From a checkpoint of a small transformer trained on Wikipedia: 9 layers, paired heads.
Each number is 128 + 24 x the weight over its row's rms, rounded and kept within 0 to 255. Layers, rows and columns count from 0. Numbers have three digits each. The size before them is the row's rms in percent of the matrix's.

# down: layer 2 MLP down (transposed), 448x128, rms 0.0467, rows 53-105, columns 0-127
# up: layer 2 MLP up, 448x128, rms 0.0602, rows 54-105, columns 0-127
down53 081:094174086112130126142125062147154098102133096071137136098155150099093122151113116106100116117136158127154111079106171114142116094123159156149165109130140072151143134107100157084112123122126114123121114103111151100139106100149141096126137125083120098127154143147106098114147136140117150114129125132125167088107169145128110143178117140137132165097166152109103117114130116094124144126119
up54 097:110138072149144132107126132072121136120155126140127100100185101118103117090105160150129120121153086154113168116156158138126145134148151108190114126127128099129140111138126110168139113134163097154128141124122135139134081095123123128129141130113125125172151083111157128124133165148115127129130136137128132164125170114161114152098129136109144140152183170098166114125131109070116104072169
down54 101:121142134099113124127135125159136140150172109151092134103125079107084117115152128081128124129131143160093106134152139148106138104116096104106110150153132119079128138164122130168089093114116130121137151111158145099121200107129093130114090156147142145144118147127133133107126104088101127168138109153133146076130124166114148082123102120179164110077098134108167137115157126143143117139096
up55 092:120126104112089148158114122134145148122131157130104165103104161126135126145110111127143158106090177144156119119117167137157159111130150123066111159150118182083117097130132107123152137118128161144132077148139133112133147127143100147127059072160101136127112139130137139195141148140114089155125145102110126160163091122099099152169131092131128128119125098128099114146129154119104137103134
down55 092:132126103134138143077156131150149157106145133130121153102164122152125098154091090156132146132147099147145089122153153140153120151133113128145084127093106115137132122105174131147126100075139067139140109125150128096175107164107149137168143162131144148136124141154133101092135143154166121157108093123143148105154127147151119134112091148108115149155068161184128072122114132139122144140127
up56 111:086118138102132179112086110131126130117131159119144173126094104140123080136137151145103116112138108118117114126102097123100136141106108139106095125101158119149115116155139142130156144102155118105128121139113119086156148130073098124163149088132136115152134135124092106114151107120131126118143163123104162163109137102088113137139105149174158176119099095089110082118134125142158142041132
down56 109:100138158157108137161133136138110127081152127160096111078137110142102150118137127138133116122080121128155151111160115158128124154147181143143095156143074105066120155079161134064129136144134133125075137130131143151136121134194116096128170107150135112154114138147144140121162104098176086139136114134153094133162133130095136135103125127130114124121138137112138116146110139113134128170157
up57 094:148130153133127093136121128081153138137153157117115138111115164168151083122131110112083121097146089128132157103091132090157127072124159115137116102137083124123069148138112148101172125124146127142135144104114183129106143128139071128113149120149147108163151135134141119125126141082131143170108133137114114170125142091122134106110132105084128147139089138085144158181115120100151155129113
down57 094:115163136146123136126107144152136142159113140076148126131137146113099160134113151119223091112146116105117093124122142184066145102117114115106158153117155106068160115121121143125103123100102109126168142152146151111124114164129191159112147143123155148148143140117149126118117079139111165116110158137102129154135125078125142125135159144131152111147133122166143124139131154139122148156134
up58 106:157111136131087110134155114117150148126103097169189128155173098113138126167089094124162142133135140093123123120135126121148143132157083142147149153127142124134136141102117159164119139114147111120113088096138135132093119124140128175138131124108099172174105112104149142096116078114062144117103135106104127142129159174153124101161132164144124091123078084125119157153135107131113151113129
down58 120:144128097132098183113133119109138096155124110106152177084132156145128154128110129115110157176128148138105128143087174116109153141115078129086111138145122141136123150096086138122118094139081121103145086125156122114129148101162133087159116153173131129158154114113134105119125140189156134085126141104120083094137129090136080137126158122118125121168120111136138168101156127147119143114129
up59 093:129162152144109128155140101158154091090148145125109168113118145150118187152089154084102139124158084116100129109101096124107130101135149107113160126108128104160113141147165145101112140115140152145146132153154187089151143111134112141135140085133137071148141121155091166153127121109140122136119117105118105139069136131089129161093126111126076154119132125130136122130081120128110165161119
down59 098:139121107118065141117122124137140128120159150136130146145156116135167073109141162169211146112159123104147181128158166149140125144104094144169122101125123142111146112109148134105085098150137190139116147139148100122130117112125135093089152116086113094148118160126109119124099137118077113114151127116135112098177150106128130160137140133127154144118142135133146117161131099104112129173142
up60 088:137147138159115156125162094153104149111173137130110130132107128147125167150145095094105146135138165127155098144143128170121095092140110195144115118173093093111156130094143134126079132162117088126104097176141131156162155118084134150141094110125132113142116143097115131122127134154159157121121135162124145151180139160110135138182140151131167140110143121128119161163148140160151122125154
down60 093:113146128077172145131106133118125094134150118159119105136144121152112160154176125123144153152125118158122112067134141138145096139101123162107116200102121165117168155128146124135116123132163148155145126132118132140164160123100132131119080125149114105160134105136143120164158141165139140100101156142155127148163152112163126149120152155121127149143116141155081201112122156149128180148136
up61 120:111105100117134118087136146106108117171166111142156119147135132139125127130149082158133142112165140123143099171113148120122104076153189124132065123131119067135107130116155172088136137113155130128142137144117067153123128110116135133141082132110090143155136137129156138124127136102115194132151089125121158174133102152151133132145134142093117105160152127120124112132145150110119119079102
down61 114:120138127088129111111142114117143107077144125098128138124151097123126123116128116109108091109151128133108123176157147121097136132126120125122169135173203143142152149144088123150131127107143143115083168114147155139062100099138172096133079127154126095120099110147151093122156154110178167146134107136123142122147150111117152105097118138082151115121081171128130140109112161123150104144126
up62 095:180154164105119133106117106101100143105104147110098104136127115118099147170114129134110121117080137164120095126148121094101138144179137084151122084094101137133101154116066146171108115096168139132138152127072091145192129154115148131145143118099127116145141111116118089126093147108158099116122122156113125091099124141122115146109134151104144141152130160128146162105140123134093110138148
down62 097:098156137084159100074127121148122150126136135074118131180128127138160126187150147118117128158154111135106127101107152105148108136170121164167087158127102123198122124118160099166108147111115132138142109093117132130156106144154116159160126144097118098109138130177148127127134113122124133116099137169097135151133150125129118082115130110127117105160092084146092136105139119152144109086125
up63 108:091107109179116102165119122091103093104120101130157144116143139105082128102122129129131136112140138124109147149135140117149178143120128114144143094114105111122119178125095112112099128118094110168163164129134140174124124119155096106136112090103116132165141143169087100139147155147119116129153091159101162131138107118189112093150154117134156110155140132190146138111155113113131101117179
down63 107:126107151147158153095112147138105165139186129154090099183116107114111143099181135086124137175111140126117118166183087159137139111164131113092120155154117145128121112140138145158140125156131118092129141147152136114154122124107127120133145143098136101098136145104173144122105136099081142114115141089114118116141134128099160135109080127122115100072185170104131128152118140137142134127111
up64 109:165139089107106137100136129165092137149145140120096121151129126115132167132092100118092118121104125148128111132176130100191134164154092130134131145108099155148127121130147087126111140114133125112123080129125145147160103129052126118125173122101121134150144133103106142146133121154109161149127155161128128132158154149110109130104102079103154094113129087107077122166095141175146118094117
down64 107:074152158163151185167158111136125121126159090137187117124142153130115132103104149153138127188139178134138137130069166123112148135136107102115171110097160124117144127130123144134154102132104085150155113088103096155142179120119137140149136106177122127151114111140150126127130145123121164130149108117105110130129160161120115133129133175145130136135136148171118105123173106114120131119175
up65 072:075135126127135151115137114142120164111163117102079134165117126123106106155100168128139149117113121090105137132089192107160171103093125135144088148153134137164154125120143122175148167100175160121142155108138128114138147135074102162142125095138151085129125140115136107115130148119101128093104138099139178143165131124120120166170114107134103152105140125112096127157126123158164148128121
down65 075:158084093046102137166095112097162131114113117146145098099135128142100157109119164096157086117110115100133153146130155109107087120126139164117131115136079149123159141143151146127158110159101143114145157148142126108135140148114155131124136136098128144183098134155099097084123117091150128083133119114104107148077107150124100151142104128150155130128124103086152113108115133140154110118116
up66 100:119132127134125137151118160121098109120123097149139117110114152091115087118100062118133124115164123137161121160136141142154122127126117131120098101111100123113127175148111132091101089110154124102141104090141087106097139125168153116130120100107167126136127122092132137130092111157107159119135124165071137132158141158144112140168135125102111121083118107089102071131132159131147136048101
down66 100:122160095128107131109151120100148165126129132128142134077139097155160140138155182120112127132101115151117115125143160135146112171188123088131149151168129102112164139155128137155145124120153144135123088110091096147156099178151144130117100147135135092179123085113121106147156153113138117166099148123147156117117131082159106137113098167133137099113089152145119102158145099093161137140143
up67 107:155128146174140117139121114097151135150151089081156180077133147120106128128116140146088128147092087094137099162125168153129112152096118147124151126143131121100146150138151117141125127133096145106137142142129139161131132116055101127119158144134132168134116081155148110115112113154111106107096167132105112128129119171110111081123100106085152130146097108157118161120124125168107139145181
down67 110:154142140145140159126132140133127125113144124099130084142118107100168136138136204194121114084162185139158175108130173102099158130174117126137117121100159114115078135127154137097124129128095109138107119090106131133111116117095139116126103105138099120133179140102090135147109160136152114132139121131108103078135170161112114111132142124104101121137122119116129084169139093124145121115112
up68 119:126103136115117136120102124124108109100156138140107198093132158122133106160151127108127159164115114121115091140104141108114148115106151135177138154107151110105101086142090143104098148114089074127126147161153090165124112139128105114111145100123135118119159160120088104126213145156074118122151156125142122172119093104160143126144119144150158100101124127137125129132148112104132111127161
down68 111:164166126098143136148136159088130153159116141120109102167106126124126129121114136129104089143134130125128112121155083166184118109125118133124127090161108134158197142112150133112135152148136161132073130156095137100135172154119129136100147132143124167105120094126166204147083154113135135147122102120169125103115149119086123108082120126159116125129107138140145144131093148122173134146123
up69 103:136122125122143168107105165133160130093117117158117159095124146165124138172119120078133138154131160123141080156129085134145124101140153151086117078128111173099123139081165122096112135125116111130117128137127148152143104167167171156078115119155114121130156132143098147123131132109160133093124133141132131117134099114173123124128106151128121142142107096115130073086095174133152068123124
down69 106:106120146138101177103114105163110121134126127112108128110109111149113122119116122162107103149156115134091162098145093139164146150095152134124107150104104083143122163111132119194144080138146086088147114098108170123136135106122152089143123119067114147105106121123139115099149120159120114122152126127146164145125138082162148153111124164139158111129129158129196112110146119145143180110131
up70 098:161142119156133104147101111095116107112171121095136125147100146121144083155073130119101124107110115105119183129156141123138134120149141102132179108101100103151143125115136130128128123147138121121152138108111115124163142143109173111134166092139142146146134150152099083118135151096112123180134132116106125142099152140102141145083185115142080165162104124129090163176137078123120125162154
down70 094:118135128144128120133107108170144097160137128096143136124112083144129095134134149120107121120149117117106113107129134142131171164091143175134160168105084145164129131133113131122125145170145146134156139128125128094125101132108080123140169123101100090141167148166093106110121135136091184081102062125079106136153166149130140154106106122101154128175117138150135122140154137180117146129127
up71 114:116102127158117163149123148076110120198087127159093097132173101112109121119120170129133151125149175095116153117103078128127126120095159102107113133116177119180127087145149127126109115143124157119132171125091141143171164128148136142136083124124141126123105116126120085122153141141095115122102126133131145150130107109192113101146106140154127161109161113160136138128096145111146145125105
down71 111:107119138117157136155082136154127155128184170102157160157095178134132102107135121153112112089140121127129086122142094155121108094134131120154189118125132128072127141111115111123136170127134134129134106101150112150136152144109111094107132170125071106114125138122113129154101135102129167112128147081171158114138120127107147138080161137143107088094104099087108142108153148146104110146126
up72 109:121156097138088129173083099145156120104142169145114121124099116105142092150081128145140130156102121116115099147093100162113123151096114140140129130106116160097140150123099181133120105163090108172168133147151126138123177124134143142092170113108129132116176111121114129103154156099132078137127161119106112140178127106160135069117136112138126177106141136089136113123128126109135101139140
down72 101:157170126106142139164138086145131154139123155137127122169139160146124106111160148089164107146187111135124134094140118138136114086115113141136140141119112133099115127128140141092154101145071100112137106108168135121117128153101146138167106133149134114152143096163082159181078119125125142096167088140158155101139145116116127105151133156137136154137116090109125157129111118156179099177120
up73 071:176148146147094094091119120165153151114086116144161113159095101097118106184103118148125145127123110111113115092085089089154135134145146124106151141104143170124134119121119152153142137098158139132094150093156168100111124165110114116123154124118121121097112151129084091111085102111097136154119147120151097125056130148141123139151145116124098137103141113092089103122103134124122134122096
down73 077:104075131123182126156165109085103091084130146157143121107159149170100139139139156084121089148120144147114136134140124126139105118117143150119075147157124145124100118134097153080122097121130154115137121119118152111151105099142137108101127113127143143115120152125104153160107136159134104129119139147107105129199149123091177106124100075120079126130135129148130164165127148090135130113094
up74 105:123105127149145125122117117094142144121125108087149088137131110136114171099119141139133160106117145145117113129107125142123153151108125070089133136120118118137111148108145162118142084138120144143116106102060134136123113144161063134137101109106133057110114106128110118126150126135147141161133082099144135106071101127130111150120113165153160163118157138143060126105157107115108070136125
down74 104:086116140154122156128112104198178135109186106126124159130141168128113182131104114137148103162110144119173120091152157151136116099153108125170114128174167136133124139115136126117105156165104125136165156142138112112144132086084130116123109136131115122145143140119160128147146122077113125101135155130097128182111147081120145158139108097127128147104139117133147113147099090112138143172139
up75 094:135137092073134144120130109111126104164129083075114113134152116099072130103064158119109109106108135139127152138134133151115126156120144145101145128133164135163112146159141097168123113143121174154087132137150142129132098067143129129163076132083119130162093105117167105105121134106138162122116136147116118105128152139154104122094155088155137122145153117098120157156101095133119116104130
down75 093:146142141071140147121137162136120139114120118146123105114102117101124106106139100090125140143124121154130154146159096137124162098115113157172124145128153067144115074091093162106090177096136103119155110160092154115117149158137126134112162123119128137117153119108125126132137143082114151150163109132112154126138126144109108135101135110143159071157191122099154138074136146136102129166156
up76 097:132121145146083105208135116107109115121138098077124121141137145142181126146098131112142173101135156101132120137099128152102164099140142152103125096154062155098127168131119110111154150139102141162166115124129139094111139119173145133143125120111121082087088122111180139125119095124108113115102096087135130090116125128123162121145107135117132137114107124116158101135149164087136126119142
down76 098:125118139177144184118160098093142170132165173115179100150103134158144112105152140148103140157125086182166158137109157136070141141123157089141143140109099091129108163113105116149132110154059071145120104134144100125137143165111142112153130134150135117141102142148105157118157152135144128126167147113139134118136132112137120125123129138153124113120117151129145122078154127107107120144153
up77 106:140152137090172103149153124163145117136126124119085091119133124136127134140130117094119112134159148154142148143116123103141085153112168151168131149112125136172096045144116140126143128112125137105123158130117140170143141088092088140141143121088140140099101132098102102098109088131124124155161116131113128130131177133192137119140099130176123148156120112114142132120125094116181116101174
down77 123:141132121118170102136143192106133183131126087163103138173123140121122161147150097132096117141080120113132148130114126121163127141057145178147173126124146170167104123093113115124100130116131149118140127074142140118118146119131134115146133121120130145101112104110148088102141103106167124172120125112131099106121123142116176131121116110184137088156092101091158138119142115127151125106128
up78 117:183148118139161146114141140119131169135136170091103130140128155130109173106082139115088128120125140139145162128103120111109095066139125180144147060122091129067117096131138100128114135132134121131122105142139123127176117092123153147127110101114147072112125143123140147117113121139147148157100164124128125141167101144131156160107093143124112145140114099107126113144138131196154126139097
down78 109:081128148136101121090129147165127122134130117130126115134144156145139122103141061136120095132135141144075104167141124151129161120160134121105150141123136097149099141098101122125085118168153195143140123099150148135144151117070133140113127129122088171137080121111116090139159118095144140131102119147137155211110131108168109125126125109128132083127151144139137109166115166120109127124125
up79 103:120149139120121125145071139117121154157103161118147135136099160154167143179093148119106164113129066145101100131140135144136128135157117105153154127134148155134133118139121137127184128172143205087120121146123134130130146118098123145104154145154167135078151130108156095150136128118116149145115139150153146179099109107118101114144127163122134163103112087144107118123146139129173123158084
down79 101:141174127115102119073146128118141127140093105158153132148115120134118112140103146111125184117130119143125089155115073105131148151151105139142105135119090122131120142176121141172166152162162127103101146143173115135110118127163140132090155128130138129173092126128088120079134104120148094110116141080159109104132104119101142107150136144149134106095124087157158183132153122134122104176136
up80 079:115128094164167110093084129141107183120154152075100171147134114143112186112136132136124140131148141118169150116176156172111113144097112144144136132142119118148148130151139089154175098135120106142136118099120113154113064150165129127146109171132118162122092110100176146115172096169138111104123128118121140150146135089106109100109142108131155132143130157118122141128142139149120161135142
down80 081:132138132091080130161101128130145127157153172108086162116132131118126116117112151151154140171088127143120134119106111156131122159107138138138145127124151115084102134134110124131161131093155175124137080141103137160097105158145134118190122123123113112086088099164134145129149092180113099157135109117123081135175125134091164116144103173095104146148147110098147116134115108108130094108107
up81 110:143117113140150098105122169115144146148100111135140162094164146110103152107158124133120122109129092124151173132125107130101116105119154074139100128113107116133124111145170130130117148162143142114123094152134111154187110093126124116100076161117097137138110129173151105104105113105126163122100067138105076162130113126111154135112083130132090122102121157150164149141125147178105164117098
down81 108:123126147098157105153157106138145172145133105092156076164156132145185129122088164150158098151088147126158129148137116131129120122115126169115137164122134122149098079103106144111120177129139132140113155094165163102085139139133133083114097079091115110116163127129102120167140096141146134131125153156125165123123106144170091117120155126078155132133140126117121125103147122113128106132165
up82 104:115128130088158138077130158111107122127102106144129079135174129101153121131137111140159114127173159113137095132126150122102110118131117112143130072088155109140121126123153134136151123129186134131131102128060123156162108193134150147153093119164154134115150144130177139140116153109103137146157109115127097118102118099155176125110140078117173161125158132139107109111140148128135130093103
down82 103:124162143158130150121142138135149103113138137149143119130152154076133092146136165106142145121144157133128165162162157090138098128143114149129135172207093117170156151143136127137115122165113126119091192068118128134131119126096122152134120146147151132134135155154112079154069137114130139133086125136176124101124116125114125150141141148148145098151108102143130102132091160130156097152135
up83 096:130114149145148123104138102072156143125104120125197152115124119153075109133149114123132123133169121148117121180111070123136121139141126145096139124121128112108131106137144070140064134161141140128123106115116126122122112152092129150146169165112148136083106121160148156096099099104084114109126141119098157088177142145130108124126133120119142141106119143139096129086102161143095088129156
down83 100:164160156129082089155160123131113143135158127127124112176128124122124110111136168128145171117141109130153149123130137152121160121118094139124108147108110127149143113108135114115139096103119122087122144156147135166119135078121099170089070073125115154154151070105124145124104151122150123125121129119085089138122136066159124114175102107125135152120119147129154193143123111112135127164103
up84 049:146143130138163142130124133098109135132131104127150136173120108104130147118108100069154125127073122129142115149112161111121128115081083067142111139131169098117119104132143081156143150143086127105116138122135127122137091159123137185115143148107083091110118101121126135128124127159134106121117164091133136118137121168143120129134167162112164122086153128135112127089136062073131102101111
down84 057:096119165130095130150119113176149090134130130127128117092123086118162167135128115077165130093108109109144134082107148136108148120090133160132141114129172156172103117146134113184154132132118127145106104123128164120154070139124157139144125135139081152122172117160152129095120156157126106130110110152148126145133110125141126115110154091130078150116065155161154110129158149125136130161141
up85 068:076120126161109115129114122112105094111097085153109134109089130122116125148135109120184159149108178112142105164128150154134117126163113113136126102152091136148133144119113105151096120120139124122148112086113106138141117150116151160149136116138100117080172102104100115096170129183097147125168107146120164100146105155128107124125124111112100147134129144157091083082068148114156127115144
down85 073:153172122137076104099148108096124129154065164113120125129122119148126118135136121143134125119118109093131113156145171135103098127125109111108121176138185084110079111150173182168122119111121086118129159117140155166166156120125155145101148157157142152155099103096107120142130136104100155150088146107151131133114122094160144138166122100138114119149137116106093144160103127118135148140140
up86 102:122130103126155121093114192109105149125143156147118133110109160120144118131175160110168135126135130088138159143128116134128164115117143135126163073143089080122114138171162173067121099132151138162147140103122146111096094142149135133111110131117132151104102105148141144164127096116108126125097087161151125152146162153136148122138114105116118112102168143128193118158119138102176134130110
down86 098:158116188092115161121146135136153151121101130126098141126127107147123123128091106119121145119103100127149135106137123132148120154173111123112166164075135133123110136132099143110104123124122129070134116125133115114126151098156153106119134141141117125095115148183158125148115097171120096103175122115140097118105124077104108157158109109110109095098146113131076153116146100186084173166122
up87 109:158143132152142140134164107117173102151081126117123126132123111100134115119085154112127125099096119108094154144098102115150168111147143133106133147115106124116146137161166118104156103118132157179104121113141153078164135119098093144102075095114110106104130133158105130156127142103160115152159143111134124126055131117162109166148058133117143134126139115151124068110129130139118145113106
down87 107:126112144127135145186123110163087095107199136124101096063128156157122134128148124129141140134110139156123102160098133148140151131106122091103112128105147145117106126132084159078118145147134099091124115118132105124117141126102139113077112125138131104146154187142097128111116099139128095092136113106115143157168104121135179140159118130098138176122156168104156127128135084136122129108148
up88 095:144135107140140136129104128145135100169127100149079127134122098121110106115112143135112166117139121137150131128146116114136156149158129116169122109112068129139131161127119109159136105079147142150116127128124104089148144183126175111123117110112139164109127127138125087110164134097077124125086123140130125121072110095110093118121184119167073125173140142071176168138119124132134111155134
down88 094:153107141134140111130133131111156118127153098133113110162139112100090147154129122101115130134104132117112124137159155144161126132135147129136125176149132118157137130128161084140134105167060156151136066118131093149135044096089116140146153092112134094148120100148121125104163124075144093159151064131132124108168114109109150129156096087111130122123124152146139119111160125135125124097128
up89 082:127126128153143133145139121149142128174139161082101130128147143114123095139098148109170148116131148108130172127153152103147144123107165071110125123142157146110100097150097105095134121140096126109094126110102120113136107160118056154148122132119074148090137121120108133183096138145073120105095122132128113140140130110090154128137084096164128166082165121124169144119143132111106142137150
down89 085:132127106113114100129164112115140127134158101108141154156088127102119135160154149119137124140113183147154132118057110133119138113159105114186123106094143163080167152105126141162145125122122123162100158088127120096103103147128114143125108134126078147151154137107133145132119134101192179129117090118172130107097141137144119123149139162143129164168151151103159121111105145126145153149103
up90 055:109135146169128110112103180094147145106150066152142159132125154122140125127155131111104120114087115094148096135089140128103142133134125128120120141144144089151119115102121143163119126081185161134141177114171142125132106160091131149153120123136086074079123126114104127093105133100118096173145143094117166132138141115160129132144113145112126124107177146152172096101113114161136118132128
down90 060:104158127135107086123144120105138155111192122113100101134112158125144124106084111067116100147127086117107136161089136127133114136157135110135140139142158083123135147156130135113157127110166127083078167131156144122106110138092137146095137089134138150146125154089123100119092174101153166118152138116122144110120111128162110097137166101154159168164124114111142138131092148092116117161115
up91 087:137101130114138112127096084130122118136110176079155130173146103201111129136108132136089141112118110148133129119134114138152121125137165136116097113152153125153124114136170129128123148101136137113110139141132173131116137159092156139162124147127140119127126164138082100132114124098084130157123160110119176106115114080098120132130156173092129164079143092161078138134123109173107127089100
down91 089:134067157181121138141159129127127144123105133125105113130080120095164149111114139112116178131171113112155159058105193153126104147171144115099104135143114160094123140137138134100111123156150124118129135063153133122144109127110167123143156128138161146145160148123115140163154131122116126108128099135139130124155139200146149120142106128144137125100102121143129154134160115122118073141122
up92 111:124119106146145090149113159111112101179130131074116158169113154141112141118140170123095143122141167137114161163098124124136105112122177080080154102126140127115124121072133119101132134123120124132127116120118087118159123138137107119157122127110130164125110094125122152122097125164121106116169063157115137157165126140101132143104187121146121116124113131148095146130159117171183112117164
down92 110:112120106151090152121116081092158130114110098150126139128105099126104126129147103103128084108137124129126132090151191111143143115158087128134099112105163113120131123139117089163137107153153154147109126114130143146097132128105169120132103141140126139110112164158112121156131158155115163100144091082138155166160172073121128139101148105139118161111073114127117114097092153145169177125125
up93 097:104133126160139104114119152184112167122127123132148147151123172120117140148124094134152082109153140110151140148138129130126118115208148139106093121120120091116154084141203158098122133162087124134127127138138118152087104144107152124080104138135124105103127143114111147126140104136068106103187114112121131108132134139164186127122143151143123114106107120109112088148112149123144105124107
down93 093:121133121135097108098123112142141099124102112098100130112174121131122132138172132111170114124121142117147130130126111142111113112140105154123097112121141078175129163140138133174146183138147146119177168130137143122133142143124160101157118112109101118156121081118146086141176122158129145120133157174142162153123150189171120110084156142133144106130135152121073133102142103102111126112188
up94 112:147124138150123131133102158082116155103106126145146118150115145112143128116172083105179144127140130126167085146111116154145133122160133110109108159145109129118127137132166119142145101135118171119192131116098157113086110128138130130124096111132106182096179119159163101146170118149131109130106056148133100118133094142138144111117100119086136088120153103146131139157088153147136129153095
down94 109:112137117146125122148126143154106133150103116172068182137113114115082101151138099174127128103137109085129149126121125127140125154142162137076144133127117117116104126160144155089152122090110116068137086147159146123155153146143093152114164111120111099152089092192115124138089113141152152110120174170120121109145123117108163110136150128131113154115094119135150116149159119115127156146153
up95 085:092148150136173142106122129108118146119089103135119097127166145135153112099137109129136159141128136085102150166125162129178164082060119132144129130121172129117103138125121119114139085148143113158129112118155108186098105145108160165120141117119148099146157159172085104106158156132168110149138138094128152103138113107145158167143105161120132125118143129156121107127123147165149102159155
down95 086:102142149139107146135111125161129162093136122156123134126140121124119180102137104124151122131097166132136126154075114119132159141102108169087101140119166160091149134132130180146124119163061115154121097102094125138125120115140169120144140163111125149128114162141071105055125122088081117134166070111121109146129144126102121131103120135146099122143146160109112127108096142129141137140137
up96 111:137157149129116168108129123105120111112162107163127133129154123119132108123137133121098133078130142135138128180126102133162085124112116141103127130101094142119137128150153136110125138113107095153138139109137133149122112134122130128130115073122156064122118136172131115108094132113143112117168150132117128133085121168188108102130162113103083153169146166204125151132167089092103089119165
down96 106:161110150170166141156134112135170127129155121134138101147131147119122129086131094144122130153088130115115141153122159121120132086094132094152120149119078122133128133111101149157123103181114094169148147141116126102137112129099121164152116110118143102138117171136136107171117173114124148119092104101126126097093163136159162104127116128135149115176183134145094152097164158098090171133159
up97 099:142126079135146160125155143133134101160084157147114137155091125158124090131139159133130155118129086129120152083143105130121147147149099109127088163171122095134159114148099139122130103105100108154114123118101150108100136111122136120125162142104135077147128165092132125126101136109136126149123100131105113122119167136160088106162101146174126127162117107101116147150085134180130166098060
down97 103:103121097148145128109142100120121105127161130137125094144123138139150145139145132113144151141143166138110105158144163151135171161150105114092127123091120143084145164079109136140098118132129142164123121160103101119108155110139133153113128173140130129114135127120131140117126111144150118119128144102064087135094158118163097118125127100167111128196106091155109099136088143106102078191170
up98 105:161122151130096115108108102146181133136127143107149133149142131170112094079108151145145116123129120139137124140105113108113093119142128078158119102103102141106127127117156109102134140124153129197123167152057130130127117132132124120130112097083184132121155140180095130159135103137136167129105084116124114143084101088145161134100115147131105140133132153102127093145160147135107141168163
down98 109:098127123121138149103131140075114115116112122126158136127092129091175174138067154139149144098101113108133162124121154163127163121140109146151186136153098135116128105161104153110134130119090114165114149132120168136161141102072132108122090158156112135137144153111142124109122136147083101100133184112118106137155107118137101156126108085101133151106150105128128095109084153121165123144110
up99 107:096125111122117133152090145131131116093140155154103074119145099148115146107112114121176152132100166145115106133131162145130130111125135125167163131111109110151154117083115138135147140094073101151138143135132093147158107158106117143079102119086080138087150139086131115122160144130077135114100118101098147147093143111157124105129156092109099124143115131100151122117122098069168130103110
down99 109:153099124113160156106154137173154163147130124085128086128166104090121155162166173092102145107127128120119154115120130104089138134139103141164125109114100137128115092140127103154097136137147128101088136176119107131129156154131123159172134169147123136184147103129157146144083114118124151108133105152141139143127187107094120179121103146100123156112133098109112090149116157116150140126130
up100 099:105146121139132117069121153132133146115094141143138092100138163155113153130102127118134126063184139095134132112112121144170116146136167099128128118106116127112141084131133125127121115115130132092150151093133136135128063156148157122092131136129146160125120137169150150144067095083121134153119096119105135106094121174089128088122140118140160125154125116101133152097127155077136149154087
down100 103:121131093082129148157154121129109140113135111146184119132138096126132122104146117103126097112132166136094123134147102128113096139126132151185109138132136100167143128111152133174153186102110118119140107192100138123105146138130107099080137118156098128083175115159119134152102161156110138157141175139120129125129142108116170132142096171143098095146108167134150098130131127149145160082131
up101 097:140126090101119160120076117149137105113112108078105171103100135149112147145111111132080107119135128104117122126106129098122126127142155118091086099106118146115135094128172107158124159087158150144096111138111101127169120085121116131133171147095133132153096148110122129132123164111126153155152106172124157150133126170089097119115101121171090188125122150157083123151120094123115115135118
down101 099:090124092098114162104151128132142129102166150201137123116142125130165127131131123124145136154161094125137115093099182105136144136139116170134140148108106152108135116141087182129134141155106113117134126176128140148112155145129107139091149131132082146129139134144140110127074084117131118095116144193176115119162111151137107148090103132086119102138116133168110150147138108142135170145145
up102 099:112116135095141121110080151146140132153128128132136165109174148147106112138098114172156124121128102128091070156101143109096120136131129098172164130143127111121109142128097139130107129105157116128150132088090098137120117155077106164132087113156110101091155128164131121118148112152106141138130157137118142107179096152155108139121121169103186130096130110128146096149117131145164096186134
down102 100:096124143163113137111118097118095130118111145122107123141105121128128142106142124145103111084105152133102119106130089131121147139159115149061169105149081088169118146129145121104150131165099145096130124168109150137137073096089134128131157124147159129124109140143143103142167153147123162146135107124125135102136136099128118101148121112092080157187101119182167160105121130076153147114120
up103 080:121121128150107182124153110118129103140116094130112111155123125134101123140109108137088088109099117119128139142128097128112130136153135153112121140124107085148147136137086126145183080119126130160138126149130124138174161126130128136133121133126114082112136112127124120159087151140120129180149154114123088142123191087194092130087139137124158175116133109134111068170122105115065118132145
down103 085:099149111139086133153136084166112144120154157104133070083135174130155089149117119146147138125126122140122085131126109093118137077151105104134112153079159183142096125169138131129098131118134152111159094175114103149122144102129107126097143094129119150118125125127135127128120113131111153116128137157145127134105109145124104138113161133112166155119132130121143187061129091150138074106147
up104 095:130175129095135119145118152169157092113091109144087137108138156104160141115132129154117157146171092184116113126142119084134103134163133123094131124143105169131152105132105153110158114146118144144117123142145139136124097181131124128095180150161151152110086120096122134108126124100111104121128115159145119113172110115117105128105167164112124138136154117062116146137118096181104147165118
down104 100:140138102125117108078094109134130130135123077139096154120096157108100131116145113118106099097069115094112155132140133120134133124110134097152146063111115156131084119181112119148180125124158124143172166172140130114158112149147125131138107097134138138172066146119122155098100152139174130130110118135130148103135179075103149123140140171128116137120130138110144123141126158124097146126120
up105 112:118140147142089143137078113167135108124131119131121144126134161162159137107168109146135114134149146105102109089127102121096116129139116128098055090131114084127118113118136149119117133101174133185122120162096085137124134121122111118111124141106147126163124138113115101127127073073088118171133088101116106111092142085136189119116126088101121127153152137111155149131151161132118156125134
down105 110:142119154138085126141107139139126090127178126131137151124130091112097142093091193107145189108110111110162081165170149154142157110145161135142140140134053150136131132169130138071113141154111145095119117095136127140130098111141129131128088121138136151126131154135105109131152105129173162157127120117122140141127103137140107093164157116099127137119108147138104074107115119134166116136121